python train.py --norm_eps=1e-05 --qk_norm=true --init="uniform"
Each number is 128 + 24 x the weight over the matrix's rms, rounded and kept within 0 to 255. Layers, rows and columns count from 0.

# layer 3 MLP up, 384x96, rms 0.143, rows 275-321, columns 64-95
[[130 153 116 133 164 159 108 124 143 108 125 127 107 128 117 113 109  92 106 160 126 114 150 167 101  85 119 151 135 160 117 119]
 [155  97 119 159 148 123  95 103 118 133 117 131 104 134 141 117 107 142 107 143 134 148  98 132 108 112 132 112 137 135 158 112]
 [136 125 108 121 138 149 119 114 120 163 118 136 128 134 170  98 161 117 172 114 129 132  90 121 129  81 106 136 123 125 106 131]
 [ 98 117 129 123 129 109 159 131 154 124 111 105 134 116 131 142  92 178 161 129 103 109  92 165 137 124 155 121 131 137 108 171]
 [143 129 133 127 146 107 121 164 139 125 130 116 109 107 122 104 146 130 104  83 150 113 111 126 116 127  66 139  91 114 160 150]
 [176 127 119 110 147 123 110 134 118 172  92 143 122 119 103 123 121 148 125 117  97 105 134 135 113 126 121 128 145 121 137 129]
 [131 108 146 140 121 119 122 129 106 135  97 103  91 138 121 146 164 154  95 149 121 100 119 150 109 117 168 161 105 120 136 119]
 [195 101 109 158  64 171  84  83 105 143 124 118 103 134 142 113 121 140 168 146  37 141 175 144 106 162 174 134 136  79  30 118]
 [ 87 131 167 134 111 129 132 177 119 155  90 180 162 141 145 143 145 143 147 127 114 147 142 131 114 121 155 145 149 144 152 134]
 [109 133  98 175 120 146 166 108 126  89 107 112 119 218  98 102 142  78 141  97 124 164 124 143 151 125 115 159 155 103 137 120]
 [134  95 100 151 140 154 139 108 116 118 133 151  95 130 127 160 181 138 144 160 102 144  95 117 109 130 103 108 158 146 145 108]
 [124 107 130 190 133 151 139 114 172  90 131 120 133 131 128 154 101  96 178 106 120 125 123  69 106 100 150 136 126 128 144 147]
 [123 149 132 126 120 131  66 133 149  89  86 117 100 122 129 108 158 135 198  77 147 153  72 131 115 109 149 159 169 108 130 151]
 [126 126 105 134 128 105 154 126 175 131  94 149 138 138 110  78  95 106 129 121 114  89 139  78 111 138 144 137 115 110 120 112]
 [161 151 128 111 120 133 137 101 146 125 139  87 126 126 105 118 111 121 132 133  99 114 141 116  86 119 119 107 119 138 118 133]
 [ 75  92 109 111  93 119 164 124 186 154 140 135 129 146 121 126 155 112 115 140 141  70 109  82 131 153 136 140 132 105  85 127]
 [137  88  99 151 141 127 106 117 131 163 149 127 116 106 118 126 106 136 121 123 130 165 107 158 180 105 117 130 130 152 127  86]
 [148 147 146 140 141 145 118 133 128 121 147 177 110 127 144 104 120 115 119 133 115 140 146  80 119 121 104 115 147 111 164 162]
 [130 124 104 179 110  66 145 166 138 162 103  83 131 128 116 104 151 166  97 164  96  45 151 113 125 131 140 171 108  80  81  84]
 [152 126 131 141  95 111 157 108 116 139 146  89  96 138 111 163 129 140 161 167  99 101 146 112 110  81  94 119 134 166  91 163]
 [131 141 115 147 148 105 114 126 139 141 109 120 169 126 142 130 105 127 104 137 143 120 108 166 121 138 141 118 109 157 126 143]
 [106 154 119 104 127 116 142  93 126 167 139 112 109 128 100 145 125 116 114 120 118 127 127 200 110 114 122 120 157 129 100 157]
 [115 140 123 120 111 140 100 161 107 108 128 130  90 151 129 101 116 111 149 150 121 102 113 132 129 133 111 132 118 179 142  68]
 [123 124 109 135 150 137 112 139 104 179 123 166 133 117 129 151 143 127 175 109 142 127  91 123 120 107 115 166 109 154 154 136]
 [135 117 136 116 125 148 138 122 159 146 130 130 161 101 155 105 103 124 138 125 142 169 123 133 127  92 118 157 137 139  91 116]
 [110  94  93 136 154 150  70 150 130 143  94 137 139 169 113 104 144 109  99 121 171 139  90 133 106  89 138 168 113 153 148 126]
 [103 120 136 130 171 134 174 135 162 143 195 196 113 142  77 179 102 130 130 131 135 137 117 110 128  92 153 123  79 132 152 119]
 [100 184 114 137 131 194  99 105 124 131 132 140 115 159 116 146 118 119 166 122 114 117 112 146 113  76  92 150 149 141 162 140]
 [139 122 141 124 119 105 123 117  94 145 121 125 119  94 139 159 130 133 155 142 113 154 131 138 143  81 173 166 135 110  81 129]
 [167 136 105 108 140 125 111 113  75 141 143 151 149 105 113 139 149 134 133 144 126 119 147 138 112 137 107 127 124 169 121 119]
 [100 119 134 125 136 149  79 120 147 145 120 127 136 137 118 109 110 132 130 110 127 103 113 133 135 136 128 137 123 119 107 108]
 [178 109 109 141 126 149 119 150 134 152  89 178 123 131 111 147 136  99 117 119 112 127 138 139 141 155 153 109 118 106 131 126]
 [131 135 141 114 196 189 116 133 137 182 137 123 159 158 121 162 104 157 147 170 112 100  82 129 121 129  81 155 132 170 127 106]
 [146 135 122 130 148 147 150  90 122 121 117 123 126 105 153 126 129 161  98 138 100 121 143  90 133  98 130 124 134  97 117 115]
 [110 104 124 109 142  99 111  85 115 103 123 144 127  86 110 118 154 118 171 115 148 158 146  50 121  82 123 149 163 126 164 161]
 [131 109 128 116  97 110 109 112 130  74  99 187 109 112 188 121 119 117 164 105 155 165 140  71 135 108 161 122 138  98 178 164]
 [122 171 119 135 148 148  87 101 113 145  87 129 126 138  89 120  96  84 102 150 124 141 169 149 117  92 126 134 124 126 130 108]
 [138 149 136 111  92 107 128 122 172 100 111 125 134 128 152 119  78 120 104 102 154 110 111 100  99  87 102 133  72 127 166 175]
 [ 94 111 167 123 133 184 153 119 104 129 125  79 135  88 112  91  89  62 103 100 181 151 155 144 141 132 107 124 140  95 116  81]
 [152  97 130 139 109  93 134 132 145 144 125 106 121 132 162 137 138 122 168 126 154  99 135 150 147 125 125 146 112 124 114 126]
 [156 133 121 135 132 112  95 147 125 166 151 113 114 154 116 144 153 117 150 147 141 107 137 123 101 143 134 130 109 134 130 153]
 [120 133 148 122 117 158 122 118  92 123 137 134 148 141 147 139 130 137 110  83 120 132 119  91 118 101 136 130  72 140 127 140]
 [ 86 134 110 132 175 119 113 160 159 135 135 181 102 151  94 168 135 115 150 103 111  64 167 109 164 185  99 153 161 129 175 114]
 [123 108 118 111 125 129 131 112 169 113 132 134 132 152 113 159 113 101 133  96 111 128 170 121 123 122 110 124 142 105 155 135]
 [166 151 153 157 155 138 133 136 107 143 139 143 112 139 112 121 108 122 120 170 134 120 111 124 132 109 144 157 144 134 103 126]
 [137 100 131 181 138 131  89 123 101 158 106 122 107 133 107  98 146 135 140 138 127 114 125 143 119  95 112 132 163 125 148 156]
 [184 178 141 143 179 134 130 145 140  94  98 103 119  95 154 123 152 129 135 169 127 142 116 124 123 109 152 159 161 129  95 118]]
# layer 3 MLP down (transposed), 384x96, rms 0.117, rows 275-320, columns 64-95
[[149  93 137 154 115  84 178 149 103 139  95 166 115 156 138  98 168 114 119 106  83 107 107 141 116 116 120 142 108 149 139 148]
 [154 116 120 118 102 113 140 177 102 162 121 134 126 130 166 106  99  80 185 101 100 108 166 114 130 119 106 157 103 155 143 112]
 [135 151  97 163 118 120 108  86 150 135 149  53 129 133 148 167 131 173 130 133 142 112 137 135 108 111 122  97 175 150 153 122]
 [170 128 113 114 150 135  97 131 104 132 121 116 155 131 129 125 120 109  87 143 142 134 145  59 105 115 129 131 112  98 131 104]
 [145 106 126 118 106 138 127 160 108 156 120 135 135 118 139 145 134 112 124 106 103 141 119 131 112 116 113 160 139 121 163 112]
 [106 100 155 132  80 114 123  95 125  81 133 106 138 139 166  80 117 115 125 104 109 140 127 100 140 110 147 141  87 123 103 114]
 [121 124 131 148 135 158 137 130 153 144 109 128 144 152 140 143 112 100 142 121 136 122 162 146 147 186  82 106  91  93 107  93]
 [ 64 101 157 110 130 210 180 166 125 163 141 147 164  94 105 141 132 181 123 116 151 196  83 118 123 150 118 129  91 113 163 110]
 [140 164 120 144  87 115 107 133 150  91 129 120 138 140 152 127 110 154 141 111 151 119 125 169  88 110 146 157  92 152 164 187]
 [140 109 115 117  82 137 113 166 149  99 171 169 120 159  61 155 163 150 171  97 144 144 166 100 137 135 129 120 164 132 193 143]
 [140 144 160 136 114  99  75 110 116 122  94 112 115 112 140 134  95 137 112  96 148 161 127 108 133 107 116 156  97 111 125 104]
 [114 155 116  75 146 129 109 127 137 134 144 148 118 127 143 111 164 154 115 156 134 143 128 150 137 151 137 102 157 101 123 116]
 [125 143 137 151 138 130 142 114  83 139 145 129 143 138 137 118 125  85  38 155 135 119 167 120 145 122 122 138  99 145 100 110]
 [103 115 141 111 132 154 140 131 121 104 122  93 123 140 139 139 125 152 136 130 139 130 137 139 145 122 108  95 150 133 144 151]
 [122 121 164 133 168 102 158 156  97 146 120 202  94 171 108 170 138 109 137 121 108 119 110 129 154 145 150 114 166 132  85 138]
 [142 120 112 131 122 124 104 137  82 108  90 117 122 102 119 133 123 146 139 123 100 203 135 187 122 104 141 107 156 160 118 110]
 [139 166 119 171 173 112 122 107 134 142 116 134 100 138 141 149 140 145 120 163 120 147 176 117 113 146 132 139  89 109 161 142]
 [125 148 129 138 144  99 128 142 165  97 153 109 154  88 135 120 118 160 139 138 119 109 141 180 132 162 166 139 127 115 108 144]
 [144  86 128  94 126 190  69 124 140 119 148 140 121 118 156 127 115 120 172 102 162 154  91 132 148 139 122  80 154 137 154 130]
 [148 139 138 153 132 121  95 115 151 165 129 183 148 102 121 116 146 128 104 115 156 162 110 109 125 134 116 144  97 116 166  98]
 [117 140 184 118 139 124 121 133  79 175 112 131 177 127  99 133 128 118 124 175 148 153 131 154 109 103 130  96 126 151 130  94]
 [139  91 140 183 136 161 158 155 120  91 133 151 124 139 110 128 140 137 140 120 134 120 151  90 153 132  98 134 150 105 180 114]
 [ 82 131  73 115 129 112 124 142 132 137 154 152 122 131  99 114 136 144 153 122 150 140 117 136 192 161 138 124 125 106 165 123]
 [148 110 103 117 127 156 119  75 147 103 125 113 143 120 109 141 138 151 146 110 122 142 123 189 127 147 117  98 131 111 114 102]
 [129 135 139  97 148 124 162 106 100 113 130 159 105 158 128 113 123 141 127 142 162 121 102 118 162 156 121 159 114 136 143 131]
 [179 163  96  85 121 133 106 114 150 123 108 141 139 118 178 149  96  94 120  59 111 131  60 145 117 142 122 116 123 147 100 148]
 [157 140 156 126 109 151 109 112 123 116 115  76 156 107 176  84 160 149 143 114  97 112 158 119 151 159 109 119 150 116 123 129]
 [168 113 129 124 122 122 137 156 118 110 128 126 162  94 121  99 150 121 106 154 124 144 113 130 139 146 137 139 111  95 101 127]
 [ 92  93 168 175 137 129 154 158 128  99  54 141 149 114 111 111 100  34 133 134 142 149  98 135 147  99 125 141 168 133  89 144]
 [158 133 120 144 134 108 131 177 108 115 131 188 133 129 134 154 148 122 151 129 124 138 127 115  79  95 131 133 138 143 164  77]
 [136 131 155 110 101 136 185 154 122  94 142 153 138 119 123 138 114 151 131 164 118 142  88 100 121 109 102 113 148 123  82 127]
 [156 112 141 133 141 129 134 110 117  93 163 147  74 110 144 183 103 147 137 141 124 116 113  99 149 171 143 144 126 119 115 130]
 [147 114 122 127  80  95 115 144 124  74  91 128  95 140 133 113 185 104 124  92 140 156 143 128 145 120 138 130 120 110 128 160]
 [141 118 140 105 115 183  70  95 109 124 121 146 150 124 142 111 132  98 145 154 146 109  87  88 129 112 138  93 124 119 146 135]
 [143 147 129 139 147 143 121 202 175 152 135  92 115 154 119 129 143 127  67 148 125 120 111 171 114 136 142 130 104 136 125 155]
 [ 93 118 135 142 154 163 118 142  97 154 154  77 139 113 104 129 138 137  97 139  90 121  94 171 125 147 115 166 140 131 109 115]
 [173 104 149 131  84 142 179 138 150 116 159 146 139  77 154 132 132 169 138 137 106 130 117 131 114 142  87 125 101 128 135 135]
 [118 132 114 139 157 139 131 136  70 183 130 139 112 143  82 119 158 137 162 131 101 143 157 181 146 164 130 114 189 129  87 110]
 [128 153  90 141 115  99 125 122 135 145 120 175 131 149 152 143 164 168 161 163 101 119 134  95 118 126 158 135 123 150 126 146]
 [165 162 121 147 158 179 160 119 123 161 169 108 123 151 153 113 132 100 180 165 148 138 127  98 139 177 109 135 143 145 121 130]
 [160  83 121 115 108  98 121 113  62  65 124 131 145 162 166 132 174 164 118 201 132 102  85 139 138 106 155 128 100  95 152 115]
 [138 151 125 106  96 123 133 145 111 172 164 136 137 115 134 119 162 106 122 112 109 176 139  99  97 132 109 133 151 122  84  93]
 [155  78 143 127  97 102 136 163 123 106 121 114 134 124 113 116  90 122 113 149 165 162 135 149 144 123 136 161 131 115 105 128]
 [ 98 116 142 160  84 147  99 151 153  91 144 161 100 147 109 171 116 127 118 141 181  62 143  77 113 127 130 134 103 159 104 109]
 [107  86 140 128 119 137 111  94 159 122 119 121 126 143 150 129 129 119 135 115 137 108 142 178 100 123 104 103 106  93  96 142]
 [139  97 108 138 212 134 141 150 191 102 119 111  93  83 106  89 134 112 125 112 169 142 148 123 138 133 124 111 120 157 129 126]]